Part of a small language model's weights: 12 layers, no biases in attention or MLP.
Each number is 128 + 24 x the weight over its row's rms, rounded and kept within 0 to 255. Layers, rows and columns count from 0. Numbers have three digits each. The size before them is the row's rms in percent of the matrix's.

# up: layer 7 MLP up, 512x128, rms 0.27, rows 232-298, columns 0-63
# down: layer 7 MLP down (transposed), 512x128, rms 0.244, rows 232-298, columns 0-63
# gate: layer 7 MLP gate, 512x128, rms 0.27, rows 233-298, columns 0-63
up232 106:099096147098145131128170124122101110166140103163118116077117136150096142128111117117141138140140119137113114177142135126138136116140153098107136173198102189110124152148181171112126154091127112
down232 097:186151112110137115109091169155132128134110121116137148130117116149102164162142080130161135133149122154139120116151129161124166098126177119134167157101153114123124102114185107130156107096110135
gate233 095:116091130094137119100099099124107117101129142149169099108103103109143119097093170140118173163142148122119144111118111132130158132127156149112144083146103164104087123138092088112139071097109131
up233 104:155107115134123128144126187144139101168113132121096085171102137135156099174127100108152093155157117166136166137146152144138107131102184122152100106124132099127136125094113141162134157079139107
down233 105:148152166150127120142158113120145114102146130168152119143189094129133146126129119177124127127107140155118110079138102144166096144148118091135151131119105120115178112109127068140123198141099163
gate234 104:134123098147125125133135096132136138089118116133106114108167106124091116124102118082125162153164135152114132122113092057125186111120169129138113096145057116138101159132150134106115154108154110
up234 111:116144117092148099109130128122178124123120117137125092127126088103116144119104107138138139113086145125072113143118133130085149128123133135108165112060179109071128135105144122115171092118090150
down234 100:125118166133176137143132097126115129114143126105138124096166123167164112109119105124103134157131107115064156132137120162151140138102153037115113132140174140108137100153150135082118114110136161
gate235 100:177128133109149136105112124140140113131129181146070107098121098164126106177142136104129105162126096156097144140164093089119110158121145107117124121147100111136184103122133147113141129119135125
up235 098:123133104175132125132093152136141154128139134156115137124103145098134114134146134138095154123153099116109150137138117122112105069163155081118155134149094096109114148193128078159121092120133127
down235 102:140173098176078111113132155141143159170123118127145144160135127110137134132161110132114177106169191132143123137117115131119127116094153093149153085173135110138149124114098105124128078106106150
gate236 095:126140137157104090136153096136142099152134140103139148123122140169145096123127144104124169115148092153095142097098125174130113105115093150127089089141112134150126126126116113101108131097123132
up236 102:106133140122181167141148124121158140160117140138116120145084172146100109137116166124139112115150116125142149144116168134124121192136134124125119110132116132115179219151130163119132191114142102
down236 097:133124124109131142081133141121108131129140075159098157128137145080126122122094132177134139118125151108184133149116129138139157088160167099142134173121161091161143147125136121127152124105136121
gate237 096:152141118116119103139139095123126127148112168158148163115120119149092152156153127124134137164113135126175133104194143113140120161141187177096162108155079134128168164072113135139171133103100192
up237 095:129115127139087115119105153144099151137094107082127075129130109110095097127141098162144115106098151133128139107150107122096117158120123109104087111116186157124123141117152126134088168151107114
down237 100:083150142136099130119155108082143124099158124099150148114117144125132138160110108163157101138130096133165148159144115152106093174085092136111106116163155127095181144182155122146142140117127126
gate238 092:147143137113121121117148113091102101129121166169141111139138135182120074086135126088130156113120139150120106103097147151116128142147118127105133142123165162103116125185094175116127158079154109
up238 100:074129120168146124100150133116101114161160162113160143131133135138149137134066130118101130115122112137126112156140130098138110100084129180124097145139113137098136153140130133100132121160096175
down238 097:132163155115182150133121129149119179157141138105128060120133128131115091149167150155152123121126103098118124103115153108130134136136062146115117132140127158111148105112165136151125154167120090
gate239 103:141108108171140101162097111125146127172143080136165136118143152120131140175136116128175162128121131188092107114130138151140096128130143106149171136138153112095133140136154135152151109128133076
up239 096:134134128138151132126141098163109118095097114133118132195122124114101099143120113155079118148102113104143108140149147129111152141195103168147119127121127103172151094123139161102149137151085129
down239 102:088132159113121130147121102130123123148139125166143128122084179156103123174156086125127129134108104160095098112131108147131132126127118114140176104134107101148143138096126107156146112147170097
gate240 094:142136115113077085115132145125097126103138108124140176125114113124098122127171126135123167144139103122110081098188113160069163139168149103133127155115130125150131102141129143136102116132106129
up240 096:100143117124096149134129106133144113074125109153137161122154140132104174145143177144121096137170150126165165128129117127146132087129129138115133101131144125165193128167127118127111156100137116
down240 096:155154131119146152151143099145123120107148107103108090157108138119141150150151149160148132093150151145100129155081142166104086160147113131167153113148120153125166117086115145078108146126156132
gate241 104:145102126138138115103165109127090080110135141141118139114084146135119111125116153152138161090142114155157109123086123129134145111161131096123132143129096183109151080125098137111134129100168144
up241 098:146148140137130083153144111100120108125095140146111097134081134128161128153146137143100127112096130143145110123131190083110112147157092129080120110137111157167121148140128137131153120142103127
down241 098:114138160122113110119163116122135115137128151177132112130117105112094102108091106099146068140188156167135140179133129159120157169149147176136152119108134138126159120125159126138084108110162170
gate242 095:142101161107119173143122097156146120069108122138124140139122124118146057155105121131137125151134134158123133177150131119137133140127112143165143140136138131112153141116089128134146139194131173
up242 105:146151129092113154139106133154100127111166138144093131130174181179107078158126148150129117157117133172110156103109155110130084134099109146098125141125115150128171109130083115141130104143109156
down242 101:162152148190107140116136118117109122161107115137125137123129093121066120171071120100134131143139099128147130154155166105163087156159134147164129169131122137164109164095152168163105121128175127
gate243 097:110149109119147165115184146101135128149144107046146171148092128162142124093157160099170159099153118141095123156106139100127118124093129166112166120111134176127136161139095148107119116141144129
up243 094:115093127161148126090119099108113164122117163116143113121104117081147114128093107160117151110089144104132078068134165156111111159130102138140146127143098153154118158121100102176124123140128121
down243 098:111132131081116081138164116161116136109142133115157127156152102146120139149097146111150121112139149158137163154100099124119134117123129127100119114088111092173113089132152155133075096142066133
gate244 101:161068107108179141113122117131091124102099174125149109129137125112136114093101129158142095090123112138118139088088114148124127126095148137117139107118144118077095123139135129115113157101143143
up244 105:135136097074103066122144145137148111166104124133152158158132133140117116107123155096109116117168165131140128115146138161111138144098187130113145137111155148080091123142176107125116147110119146
down244 105:115159098133101113108138142146152131121114094104113134113158153145158106183145132104089152078138105135116118104087131169136154131122153083128147166128126146092136111133147147112098132111132128
gate245 103:150125188132174141139121114104116106162131144125133139139133122177114137142126120163161084144118103140132126130153135115148122118125141141157152099117154106115081136165149111156134152146111159
up245 094:109156128092140116099154162106112113159081090159086126140118147077136077077147099155091149128137111116169134122109106137108097132139132151189136101095100101132086144151126140137097137134129153
down245 096:133113121109104191122107138165098140136071108118085128123119157123166106156150135132093102156122090094123141129114151134131107124148116098141113154158113147114134091124108111153124126114143126
gate246 094:139111136120121118134128088151101146087122135140154163113139117151137147133130157153110106169128143119139145093077134125118111091150096122118142142114108129151141132161139089117146120134122110
up246 098:134118128093173147132148138145139161130169130129079119141161139165176091123121137137086106137106118121090152137110126124120180128183137146148130139085155130123098117111121144108153148139134099
down246 095:163149102136109123131151107149080117107147110126142122140116142104125154099146115121100150140116108119131101119146102152158113130072109111151149146097121070109142091147132120161094116150117152
gate247 092:146127111176104127121192125162138101149120128074099126137124152117118097173116096110160152137140123147145141114100129094121114154094136089137095120144154120128135115139149100165127121155141089
up247 087:138112144132113157090149171151137149116160129097115139133123121145153105125121138145128118160161121125151164139106148098114143114112144060107133125190162178108118105125122150154119144147126111
down247 097:099138106120101118132130118167112155121135100145118123097174128113153128139161136129154127138115128109117143134139127174135099101121119119124144154158132144161134161097153155136104096148170120
gate248 105:135099125109167117132127132142109088143141148148117157126181110105098126125106110157091128134158106115125172144126130081151125146171148175113147124081111142127150091190140098118119112107113143
up248 108:133111139143144095110088149121148116130151157136159119154110118151135138154110128098108095119131164136108105082173163086128143100127155171096149151108135137081101109082134109138138135122112091
down248 102:094143108133082104124115151084158101103168102155121093163121124111129097145139121152140100124070145154143102108152141077136121125104140129128161160127104108137113148136137105131126098137134116
gate249 103:124124112123099138101127096103120116105118110094102166171147116140141143168138096121141119135120139162123132068130164176173152142140124161174167173119117143174134077112110098106116146077101152
up249 094:107161103098122140153140136116125143118150134099133158128128100118139118082135129140181131109153149092133140100127154162164100117135097123149114133135127176174123083111102104120109144114092131
down249 093:098090154142137192098132139091139106117138121121146107171114109077140124110127112121134139125052134122168135144137120122123081092144104136149158105111127118117097141151110129145108097148128099
gate250 098:139111138082152112150136124102106137120146120131164128114092144161115158115138166142138112139174118148125155121138129123117116114127145126144092033098167153164114152096123148144096142161115156
up250 091:095148132137183155130102157113146134134139182142146120134126117145127087101186090119143115093091113106126145137139130088090124137128158156119162121145185099132112115129132144126126176137164136
down250 098:180137107125139187133148148091132087138121092114157122160123111113109084132166100114104132134136125147152114104147117136107111113131111109152109175119099166101110147097122165150129077111175123
gate251 099:155155141115119126122153119175148105154136142112136147121147148081114132109163076148150104135146119135110118137079070158134117124145113155126150122143132112154103071125115132136104118107155129
up251 095:140113121131116145141085159127170065087093157134083130147125111139134142110157122076153112138110132136132127174139150129130152131146131098128105156113162124077161091119153123154115145097125118
down251 100:141099123122095113146118138125177100096127144126135105093118125132086078166148125143084117200132123147141159158117135128125183099177130122101125113116099114143173133104131094154112120140097109
gate252 101:127090086131138079121140126120130167109108122123116140157142156173108153162147138135134114122124125113114119118160149142068120060159122153119144110149158159126123128122134145128113096143108103
up252 097:102132127142144154144119091118152151117105120148128134081131067169123160140134112095147160153162136115133126128135146106138122121121176135117117144122143121104112084108106156113166104130108092
down252 102:137115143072134189101110137117097162154095129158163099151154127136129130111184182109122130142113110134145112162109104159172173160119134126116121127100144158106121127155163150129143121099132109
gate253 094:125166125126120124121089143148137106136150124151150133139103111105130157154158099156130105168160065106133141136163174163112123104153101117136129105175108094108145133110141173166128134105090132
up253 101:122136109110088121164103149116132135090151117118150085145173122117090116111106119136090150148170115126139140140138124151125126086099153131131116155135115090130102134126135132142143096078147173
down253 094:092147111112144101096113133122127120074165140123145158110126166137100148158118138162155099125144145097129093156116108149095120175170142138157137195096111110122122117147162152128088095134097117
gate254 090:173168155140109163167140166123106159119120109118116113104128128153103124094131153140158134115126136151140145157133145186178135125143141133145179137115124115104133140106097118121088144084105130
up254 094:162124093124101113136129096115158106174134116101151138139090139162142116135149132101132158155132157138156165127137134136144156154118153120125056123148126119134091142102136166127131100136123083
down254 095:116054152137139100104122129136111118136133118121127116128121133121106194153112140169168124122112129149132162128106119103119092142143128128070138136137113176167114165155099127131121150079138086
gate255 099:086152119142165117088136127156033176101100124127088141119121136118110109113134116123127110111156137138119075115151074139109129110128123144157169138136117111148076154142166150154105102099115111
up255 105:120117126108072116084090162101086151119092101092123110115112138123163102131154165157139177111134165134133098083159163148115136130167125133104117115122135141129147145112126130130131129122102123
down255 104:152118097120124098159118085166155127140125205123153121131136167103105112133126141132120104141122104118133162125137138149112118114133119137117101136168126142156130142134117130134136151131130118
gate256 100:146085124140122118159148131149118143107168119117118132173098125121098081116114167141159100106126129135125130138127180143137097102165106058134107083169112083136118104142113143133164153098151119
up256 099:117114096117092106124129125144126117107133142151149116174189135120115140103114148114117128102157133124089130102129131179159104108135130122114129096142143126087116109101145156119122089065145094
down256 100:132112134088136154083120117138141152130140125094117118129144125108117159150175144143147131110143187135095189160126130097139139136109115158081135163103114162134140126138135135136159106098171133
gate257 081:146158152154115094116106105090088144127142172127125156134122157112096145168133126160152137123129093129123122127148090067126118118098103145139122136158157136134109132092126126097114157127129087
up257 093:148132131096136130143109147091176090153090089133165164141127120149090144124127167100152108105159093144144147075084139094149143074112127101088149125117138117119131137147106162099100130115131120
down257 090:108125122166159156110140124169121162141168099102133107153123124135125060074131184140136164105145154081143131126108169144098114153146127125094105146110154067127103105176156132119135151134183145
gate258 109:126168090134124117108152133176182115153161129118155125092105142095105111155149164160141145126104155084140099133118177147090149109127124168156111100151161106159160167142135123133136142127139130
up258 104:137113130094125103068109132157102101116099116074116114144113112097083103094101099080122142120131150125114142159126096107119137139105085128134112097085110141108181102151130141162149118130115151
down258 107:116137131135144166130120076099116131110112139136151110145125175109136134102113111149092128178148136095086115150167093138143132095162080164105073111111070134108157101092120184111133129121153144
gate259 114:149136063133115105128107134144132154134098140111166170164145101159135141142165157134098170142116124162151067095132115108126146138108096097106119114143093107142129103097137160108123137103108107
up259 117:128143103138128102163113154127142122119097117117139131160144124088113152146095136133131138168155148126122146145148130109160153119106110165132144155094162140147095150117145130166136103148141091
down259 115:135139120138145139146102121105157179154072106112136145150161105123145139133141174159124122117121146099124108128126129120143111153119130132128125127159129137166106106119132122140132199111105074
gate260 113:123118163130183184110102133146080098102122134112125145128116145124124152107119111112103107158131167124075119128126093145111087137112141134110121141068162124125115098120140120091130091086140093
up260 114:134121114155138135107090111112132135136134097106132142094117166111139125132115152101087115116147134141137149136167116140152117156138099145085090086130144188117086146156114122105167106133116137
down260 105:087128086103134105143155180111115125152150106175127157135122134120096112149150117143142123117094136163123131124147113093116130102160137108134153142170099141123107119116140146139101086107150178
gate261 101:175152095094176148173160121115135117120135122105147074134153114141128117069122122131135090117127179158110125108138168137127154122141152161135109095132102149117147082156134103121121176103161143
up261 102:099117136124101048132144091116129134099140161127137119155117133164186116093121099121150103150132139124107164146141147098120116092131093150133149105141121130098097154154160091198122086107098149
down261 101:134119155126170141086109177113120111162105133122144122125149111147126135099112120122165121136087160085082121128115144152134139142133124125122108107125158101128136116123126124160084128109148084
gate262 106:092141118146129106138157086126078174107127123125128143158120131116126100112133123122128124153110102119122114146156100153096141146139151188140110092127162144093094143193121098115152142099133110
up262 100:091140118123105138090153110126106136154130139129130107199123161137084115151150104094148129117118132128130161134138123132147136104153094131151140103109144129136095177105104084121136140119127146
down262 100:143108100131165120146100142126097112157169140114118138088107118121117158127114119122126106089161059133102164140144154110137117121139105088098109176152137074116084108106127156119124119104137081
gate263 090:149159158117133142101097119084094117135142139127144155095131144099111150158159155149141085123119148095153083137147112144095119162119111170117146103097121077125116082115189128119102124116093165
up263 090:138141105156136112164129096105144124074116174143126107137102088130112135186071105141115150125126116146082129059129115113156097120105149084145176123117120136112109134126157100121145126136159093
down263 101:122153076147126121173114110166110134118128132142132109153140126127102120138152108102158077111140169139105176127145143125112103133143142126186173125093153138142109088123159101128110111136206117
gate264 105:133069099155139126135098122155148147110171125172142157137138196154131157107107126112140115118099146146121100132135135124109145108134080110141167146107125106102174150115141104153121132126144114
up264 104:149133144108137118134140165127118148090153146105100147109113109112114163171154169131176118098154111157094084152125144113163132175103123135160118133131100128078158172109140115130124136135086120
down264 098:117126137126097137142118121140125100161173166129115075156112098143098117135152097124136070124142167135131115125103136059114137125132147160164121149106126164093113134100125146088130151143074160
gate265 099:152167120175164168125136085078143068125127154105092108119115166103128144116127116163135119143115118129117116095158123146131147108122157115139109143124084139122089131132134151134142087176114129
up265 089:143135103127123142141144129125126107141137092086141119136144158114117129152106073136154166134115167142118180158143148158114104110092158117121132131103166105177162113138147100155155142153157078
down265 097:155136164121121133138115112107125139148131092104105089105143151106119101107141147112099147133094138127101152141126120166121143129115176107085110116084138150145148127151127120177109089143158141
gate266 100:171163136115120132145133130095126169143142176146078107158136115168144108117117095168121131140144113134079120147108108123071120134156125179141105124122140095131161116126128131096146131120108126
up266 105:106105082135087090118162106134160145137151155145159142108136089148145105113084167138144104103094138132142109087128124081149110133151110153095148134137123144110145129131089126127123089132143167
down266 106:110170069094104074155119196160147180128132079111151121110112131136146104118134134104135140111062115146128169124126143066123098143129109144127151106119128129146099151176104074131112137119122084
gate267 098:150144159122160160150157149144176126147124124179120128112100133133091130136107124141131189117087163161139112155102121105135139097105131113106169120097137136157095115107100152079152124081091121
up267 097:131139121110096130119110129151091137129142147119146140101150116138172108136153155109131103130114119139124161114151112089131117142151177125103088148145141116104104166115107128185106139100123122
down267 098:094114140176122124172154142159106123130120100104155129130134121122135111139127116145126118116143114121143127134064150114099123149124116157159134122100159131106130122110129178122148109089196109
gate268 106:139113141115129152126175121138080101113117151105121137138163165104109125154116119139162126102151073168131100135175152184130107138177140119116120120076137153139112118129116130109121072149153167
up268 102:115128160151118134136136095168138110095156126088126126109093170104125095187116116124106141124124105130115142101104151128138148127140133087133133164090140144160169106160114156105137102129098158
down268 106:146101102132142139140153132141100114142178099100093136106126131118122084140142137126088113134085150114109093132102124148141093136121111102138140119150143130172109143129184095107121121084136139
gate269 103:140075142131149120151109145095103121121090130133167118123079126106142176100174137149123099122132113133115109166177102133093163102158140138115142105091095173156124126141153134119143091108122119
up269 111:162105159146131138159111125115105133113126068104138116116126132125139091150159131152097178160144117142126137077176132150163185145087150115137119166144134142154108124116104116118135091131122142
down269 102:101136150145143133129145158114137097159118157166108104127109130111093112167124145195100108130144128145089145152164140122101162141128108119119118108130102138137169115136120090128091092107147097
gate270 099:106121137114114129124143147182117065153173145121159160119163109097077090104107073134103137098124147128125144109142108102130146087140142128129149131099105129116157135156135113123126117140137169
up270 101:145120172122107115138107164099122124148132112116154117142137080128097097122155122138132124120118115137176108146161100167167103190157128117173120176127113143107095137122119130121138142089110075
down270 104:120111139096083094145117143084149128078118141125123111111142142117157105165104126093130143126125140135152179096120127176144125149173186140125111107134130142115156131123094137124121105132119145
gate271 098:117101142101132124137114138111116100116167138143091135123149155127101090140103123138145156132084116144112129128156138145128100162191167119137123091143136122110109141116138142105119171161112130
up271 111:080118116067143152110148189098072111143168146113090098074111165132123112117112107128129096155108076152112144145148069144099106100112140125083149129145116143096119145111147118124147142120127094
down271 104:142133119107110135125099105111154139137160128128148158149126082083159159128110122154130149140141158139141140118138097094087142138106137089113169103129091118145138143138131086160132139161124149
gate272 098:133129084081134108117167108133108135139109070107124142144137144117117149119104066080124127152158133144136125107152109102098153155090103128142084091141126098132140137132126085123127168133139143
up272 103:116118168124141124139174135131158158162117168111119128099122140140134189134134141103080153137156110113115096141134100143153108124138128144180142168139131133108149147156103120154136170109144147
down272 105:121077124125133126097111120094131115144082115125162126157088136139101135133180128120157151147157126116167126141141136176118124135125098129179148137102109137135156155124118114151070105162113098
gate273 104:145074137135107083145109113151155188144092127150127115135140142133092080110143147111158138164179105168128118119108114136125139130112128158126106118136062100124121119109118128141133133105119102
up273 105:151141157122115097086091158133107103176110157137145085112133170095112143144104111136148155129138141144142145121130156127144155151123171122145149148156103107138093147126151136119125049094119080
down273 102:112142097126094124110145131190114097118153156121148146124124109143148135138165152142155130106177114176094169109144110136112137130116156119083153118102138190091139112125144145134114107123174138
gate274 098:129153159137146141099141108158041116102132128115102108148132165175149141136126121091158155136165114136116140148101144138090132118099125126124143113150118137138151133104139181143144128088142070
up274 099:095148105159122145124105114154090138117089145123127154163154122102132154104138098117113139153160118127110129164142134151147103134084176110201140150116115151098106100125102099148143084082129114
down274 101:137102121108161081068155145145141121114082126123146075128079157150127120139125147131150151191115141099144141165129143141111088126124137142142162106112100117148142130154177167119146125114179091
gate275 092:112160146131153154097127143215135119147075133090151132097138106117117125120119137144097158121152132117121146115125107114081124122099098120136133120114126105122156162137124151124146122145126120
up275 090:106098142134072124124144143141093097168094099101107077103111088142109100111103153056099115141130112124121160086117096125139157136146124139112153156144124168161121150133106135110127132164133121
down275 099:092140101179125152130144148154127083128096109129132143102132126140131120129125098110201112113095143135178102175147144126107096126147135151090135115133125099117151103124140104127110107096107163
gate276 098:106104118107147113157162141105120120150150119137129140129158102166142144143113105119111163120160131161152135151131160148157135090133124168141130138118130112148106171128114142114101145142114127
up276 103:120132128158129095142150125107135100123080126166145132109143098143134155151099081089115118146158127134093151149128111126142118132139148167109120097179095128103118121138125090081173126109109114
down276 106:116130125141104144100136109209123125098139114145117124132110143125143142159138148116062128159179168152110160116086123131108135128158105149124147098168115083138143145172158115087156119095065121
gate277 094:145119136129127126109144086120162108136112135138145095129122155109111133100188145135131125167131068097127112135133102155130174109153163149141145145092127158141131142123111137148101092138093181
up277 096:123178138154136119112137153122137166150134207122100137119160138146138128141123135124109164146158122113122105136108145155119086096179104108134139092112101118135122116117105132126138137161132129
down277 090:142138079114135115156113123117114144099113129159129160113119162126140147127108127099166093137164146191144153125127093128154115134085090158084153133126159128120131143118142165172175126151138129
gate278 105:101080133117167149159129119122106120104165168085174088165165083118149131110096139144132142114115122127156123126088148162136160121121100140145120106118092100108129121146163131082111126119142119
up278 106:147148149139092159111125109083137185115106087151147118130105105167102102130099098129105137116132119107130104113160148109111109156113108155111122121084094177142114125109144166122085151101139131
down278 105:160125140074141124148116120112119136134116146093130072150178148134129113136130055136135106135119162136134148148131124117184182099138125090125097152139142136122157141114081141119177112130128093
gate279 101:098172132132153108103131113144098119100164124108175144126121070119115130154086131119110106120142158135116103106161193150151111101117161103154119141106142117150171184129142146128141152090065130
up279 098:082143147125123140128118110113100116162149184176081129152124119083147128125164097088141156164139139109147163159137100067126120109109152110125126119148117098095093100143104136141154120157087114
down279 101:106075148126106134119107090116134146105103128114130173139137109131132104106136166175074120143135149165128140151107131124150165163113171087139097134138133083136120113142150120134090163083154121
gate280 094:155088148123160134104148162156124127130139115070154093130138135125142086140121161136139150156111132124111105171124155117146136136142137147133105162090155146113091144159114151181119133169138112
up280 095:127090096130100180101134142135141136127146108126137143137150122103117110113132187112093132152113170177107136134128162143161124149121137126074111139146121133112124130119112116130136133165147139
down280 096:152091107132107152079106155175111076121122119125138183123126138169108153125147128093114122154142132104156130129107123111139123147148130077104076114144186170140093122117166100131141165147119117
gate281 093:128109163112113128140135182118106105120143170094094122112131147088107137168154124140109147139136121119141131112152129164122102109120152120138139088114144154120061099146116121094107121157086132
up281 095:117157139125100144108157139118113143193115064128115083124153116158143162124115155141098104132101102117131139076166135132139123149123080201128147142100108127153146094158188127133100144149109129
down281 095:096116133142151113125126146099148164129169150137176140128152122138147108128114114146149126102149198083092137153184158115127113157151125101135162125167141166158128107130140113123127124149142067
gate282 100:097091059113113170086172124135157148073162158192156120125092118132101159079130124151134078130117141156138110155125099154099129141126119150133147100091165137122125128141101109142124107086117118
up282 103:128172136087142133076106130175122170081132085161127175111115091123103134151112157135130144130090107104126105126102170169121147116123082108152135126159163146131114149143108114102087117120065130
down282 100:121147100108114127135151101124140102154164142086102134073126119149156152103099074103137133107111169138129106155112112144147166074146139140127128128157115110131115151107109122110081138115096129
gate283 099:112114123134106093172099095127145142141112160124165138150108152150159128136121110166146109128069083120123086133127143132098174149106132173086123084151116141163129073162120099145173128129087167
up283 103:140156120113108146132108110140137142135088138122101148148075164152136128189128112126131144123150130145119071138108118098113144142111086134071125111133137144136192090127084094136165159114126160
down283 100:128112126124096130115163097083104145094173127085130132086094116132124113076119099102172120105118149115148146147146130149137092139140170127126120145113131105143162191146122175159092125123112126
gate284 099:130097122114119093166120080127123083128115093160127116142132135147108099110130112098159123120150087127125161093134121117135106123142157140110163153113132114105142138137120148161115110095120131
up284 099:113132110133125124116111108137112079132075151120168131130163100133101123093156112140111164148110159146107119106116108158148142114135124147120141144116128127090165136102185112148149129097177121
down284 098:088147125115094137115153121109155127118144176147114134138135173137095116103164146108126138087094123113122108144144168116117128105140150106106169153100125165124162172170114167112102134123144162
gate285 100:116125098123158147111121083147111115167079145108189138103135117122122143129132153084162136162139128153136152123118138145139138120180156141152121095121114105148082085115108128099099146075145107
up285 092:119139085117122144110128121111137117115133110133101113130122176110146119129141132105117135095138136114160134080131097128112145117060131141112139126077140092131137083125145142131131120140125148
down285 096:089120109110137170131107169135162138099184100140104134073153137140107112147130134136087114154162141093132173113143104114123132153122123136135150101170098158119118128129131151141163117146108100
gate286 095:110115140143122170161134080118126155137145152119109134090106127136126178124137122102137192121137112161093125146080094120165139144145095130130115133142141147122158108156127169135097058138122161
up286 100:123135100128159130125141153124109122107119118119131133126146125176117099121150121128135121138110076116155111117114120127121081137119126115139181147069110116180114133178126141131098114104152106
down286 104:170147134178145201128148120119127162156124116121088134155166130110129100144157150115173150123136102129139160114119146107123147132088122152188152091132134102099122108142154118117182113143159147
gate287 108:089106131136104154164106108109094120134109094125101153132162128105143122098148145168128178121152131179091127080141134110148139110131171107158122091124135138147120093090116136148122093158150134
up287 091:126136116115078112126117162103144134101089101147143124128097135130135149105111173135096122101103126143152102151159103075101118077126139136112124111095136129123085127114148130156136118089104162
down287 098:172134105152101133122105136166122087133111123104116164156149137105160129158159119140092166087103107175120132100088129125122133169129098128166148127154120098114115155130115098125143161110158116
gate288 107:172172123108138126085115093165162114137127122121085160153133134118101147123134179116075128128089117115099088116114136133107109127119085153151155136136094133156152142111072099172172109127137121
up288 108:107184116095127125162173113086117192088135157140134110118120129101176129141119141107150115138132132098124144183105115129147103148127126131087133146149159128123110109108122128149109113117091104
down288 100:132143138096150113111116151162138086114138130147086143142106201133150151115147143104132080150152183129093112148133095126103160082161140128091087151102092162127140099119102124119122154172118122
gate289 101:155136124087143155143137104142104090169151161126118095175130120104132101111128115139158123135110109121142147150135129167074090120089142091114157096102138126145128144102140114103111115162168135
up289 090:111140094159144131188122118125143126120129109092128161115135107076132157139150144107145128082115136149128112135164134160118146161164169106130121158105118116087162128107098186131184139100125101
down289 102:153119144093082135165160090096116153143122138101144185149133117158152101146096130133117111095133123123089127124134144153139121118151177115127093144093085121133134179107097152129127142134143107
gate290 106:135141158122116163127145090096133142127093107081142124161127117130165114103114123134138127171111101122135091135121120120151112126097120120150114125111124146147120119162104125161134083118162173
up290 097:176143124106126149126175115167140133163158154159128125124150103145147133145133124085124151105091113123142102119124134135149139118089114109086119148158124138100126143128169103163113137112135091
down290 095:119135111159134175135128119156132089108110150101111089135147098127170161132099094157165095146124090102135091123123130105101054084121151124177117131154147114103114165204154110132083157193118109
gate291 098:111147110113149117124175084063101124109135169116174115111099128117134134132120110125116105106144171143133136112103127113118090131117132170122133107167155165129137123122167156113096107135151099
up291 106:120165119170120148128131091111143123092117131172086135095143133101101102116143134135129111123144139153171152134091133087092116123095111126109195084114143099087155152170148089158114138153126131
down291 100:144157132159124157118146101136114132097125122090131069156141163107130117153166078098117137161152123141119155172097107095146156119122154131136123105172113158164163132068111163158165131103141122
gate292 101:154131113127148110103104122111116141156121133131102133141153160146111150117070114133123137143145104137146109134153160125121093100107128114133088106095188116128135180100126132162085095114129103
up292 103:066151128172126108153083087097132114160133123158133101121140123111091139142165150113115119105110134165155105104134145122135121144177108086178162133151100109150126167113110131146085148099124144
down292 099:137100088106094142132124122175131119141083117114151171133105167116092104126076103114129113167151106125097150103136124115132127101136142143130149127137154113126141121137163141080155163138109138
gate293 114:145116155161128150122145098109091146140116136133104159166097094112136109123173169150157156147125108119145125123182134085131129138094146108145126130129124133134122102126136185113129143112140159
up293 108:103157112132113133149197135159135142135138108150145125158150102100128107132152165158127128116117133167148139145134169137147105124138150098119144141111111109123116111107172133137157118110111177
down293 106:107096143146136127143106143106113136141150127104146105148156136109145146132139099140116155122120158115141098143094136145111139087174086106172159127125120115095109118120160079141129125127124095
gate294 105:111151105102090149149103139125093116129141141184140124125104136180134145097144107100148100152164118152156144126136124131160168073103118126133163116145133097138137149157119121143143106108133139
up294 101:127132142130163144122118129113163126120135144099128195139114142162093116116136163142170120100197163158101125121130126147113151092120108146153129117142100144116065155157115121102116155123092136
down294 107:129115135096089128124126157140144109133139119146147118115162130149134128092151110122155097117147107123125100164120133122102144095126160123138144112074160121119112124103126168158104066093141128
gate295 097:127125150144135132108110173127163154165144164140131127116100149115135123119164136116114143174156109130146117122165134150133158098121120091140125093085136124153150174126147177131162108099120181
up295 096:134131151111142095119143158092145140188153139119134113128104079131135115090113129138132123151141118115115141121178142147142155113101137071095141138124115111128120172105121129105192122131143115
down295 101:108137148121130130097155132151161102134093106136073126178135136108099085103112143126169122155153127174150163103145129115110169105141131112100139142133112137108139147126131143099110104099145110
gate296 102:105119116148133119149109135141117119154189141162132117100126146160132113141170130127094128098110106125081083140108131070122129126099123165149119149125101131142116174100106134154150142110111126
up296 099:125142170124148135103093158096110105082162139157111154104137165142124090119130116108153116127089153100120084114156100152191151088118145112127105120141092124116104154147116124138112150121129126
down296 096:142115146177103157109126128119101139143158116130131175119107091123157147113177145105122109139160119146104143143115106106125148129156140135158134125147144159126094083119108129154098143154089107
gate297 096:155138120123141120100128126134158147131137155089115084125160082155112157158157127117108155137120101101150089113118123105128143119142152109193149142107162172120144150182120172163153101067138108
up297 099:137122114115098128116141143147117105098124124089096111102120116204141101142120139129119134105127151083111133110162060126132112113158115110175148125102121157108153155157118122115154110145146108
down297 101:117127172130126169108168126129113122124143117126120103166150164137116134051096098138133149102108139103085104148109128117125130080144087128167123126116133079102113152109118113103120095119089090
gate298 089:132141118142129085136122172084121140152109145118110171117153104136092128107155139108130118146142099178120097135150149156106133124189147140113107120088142105136167132120131132131108113125108095
up298 100:136122134128109142115117141120155124125177122133189134088133130142128071141128108122122108126189105129111091168136159138093135128138159133035147103142121114124088132130180156101146153184109117
down298 094:147165106112160119040143105122101126160125101125104126097135109130109135148139132153184119112106134140180127121137056111106104144156079083146100139114102101083145133108134095138128127132156125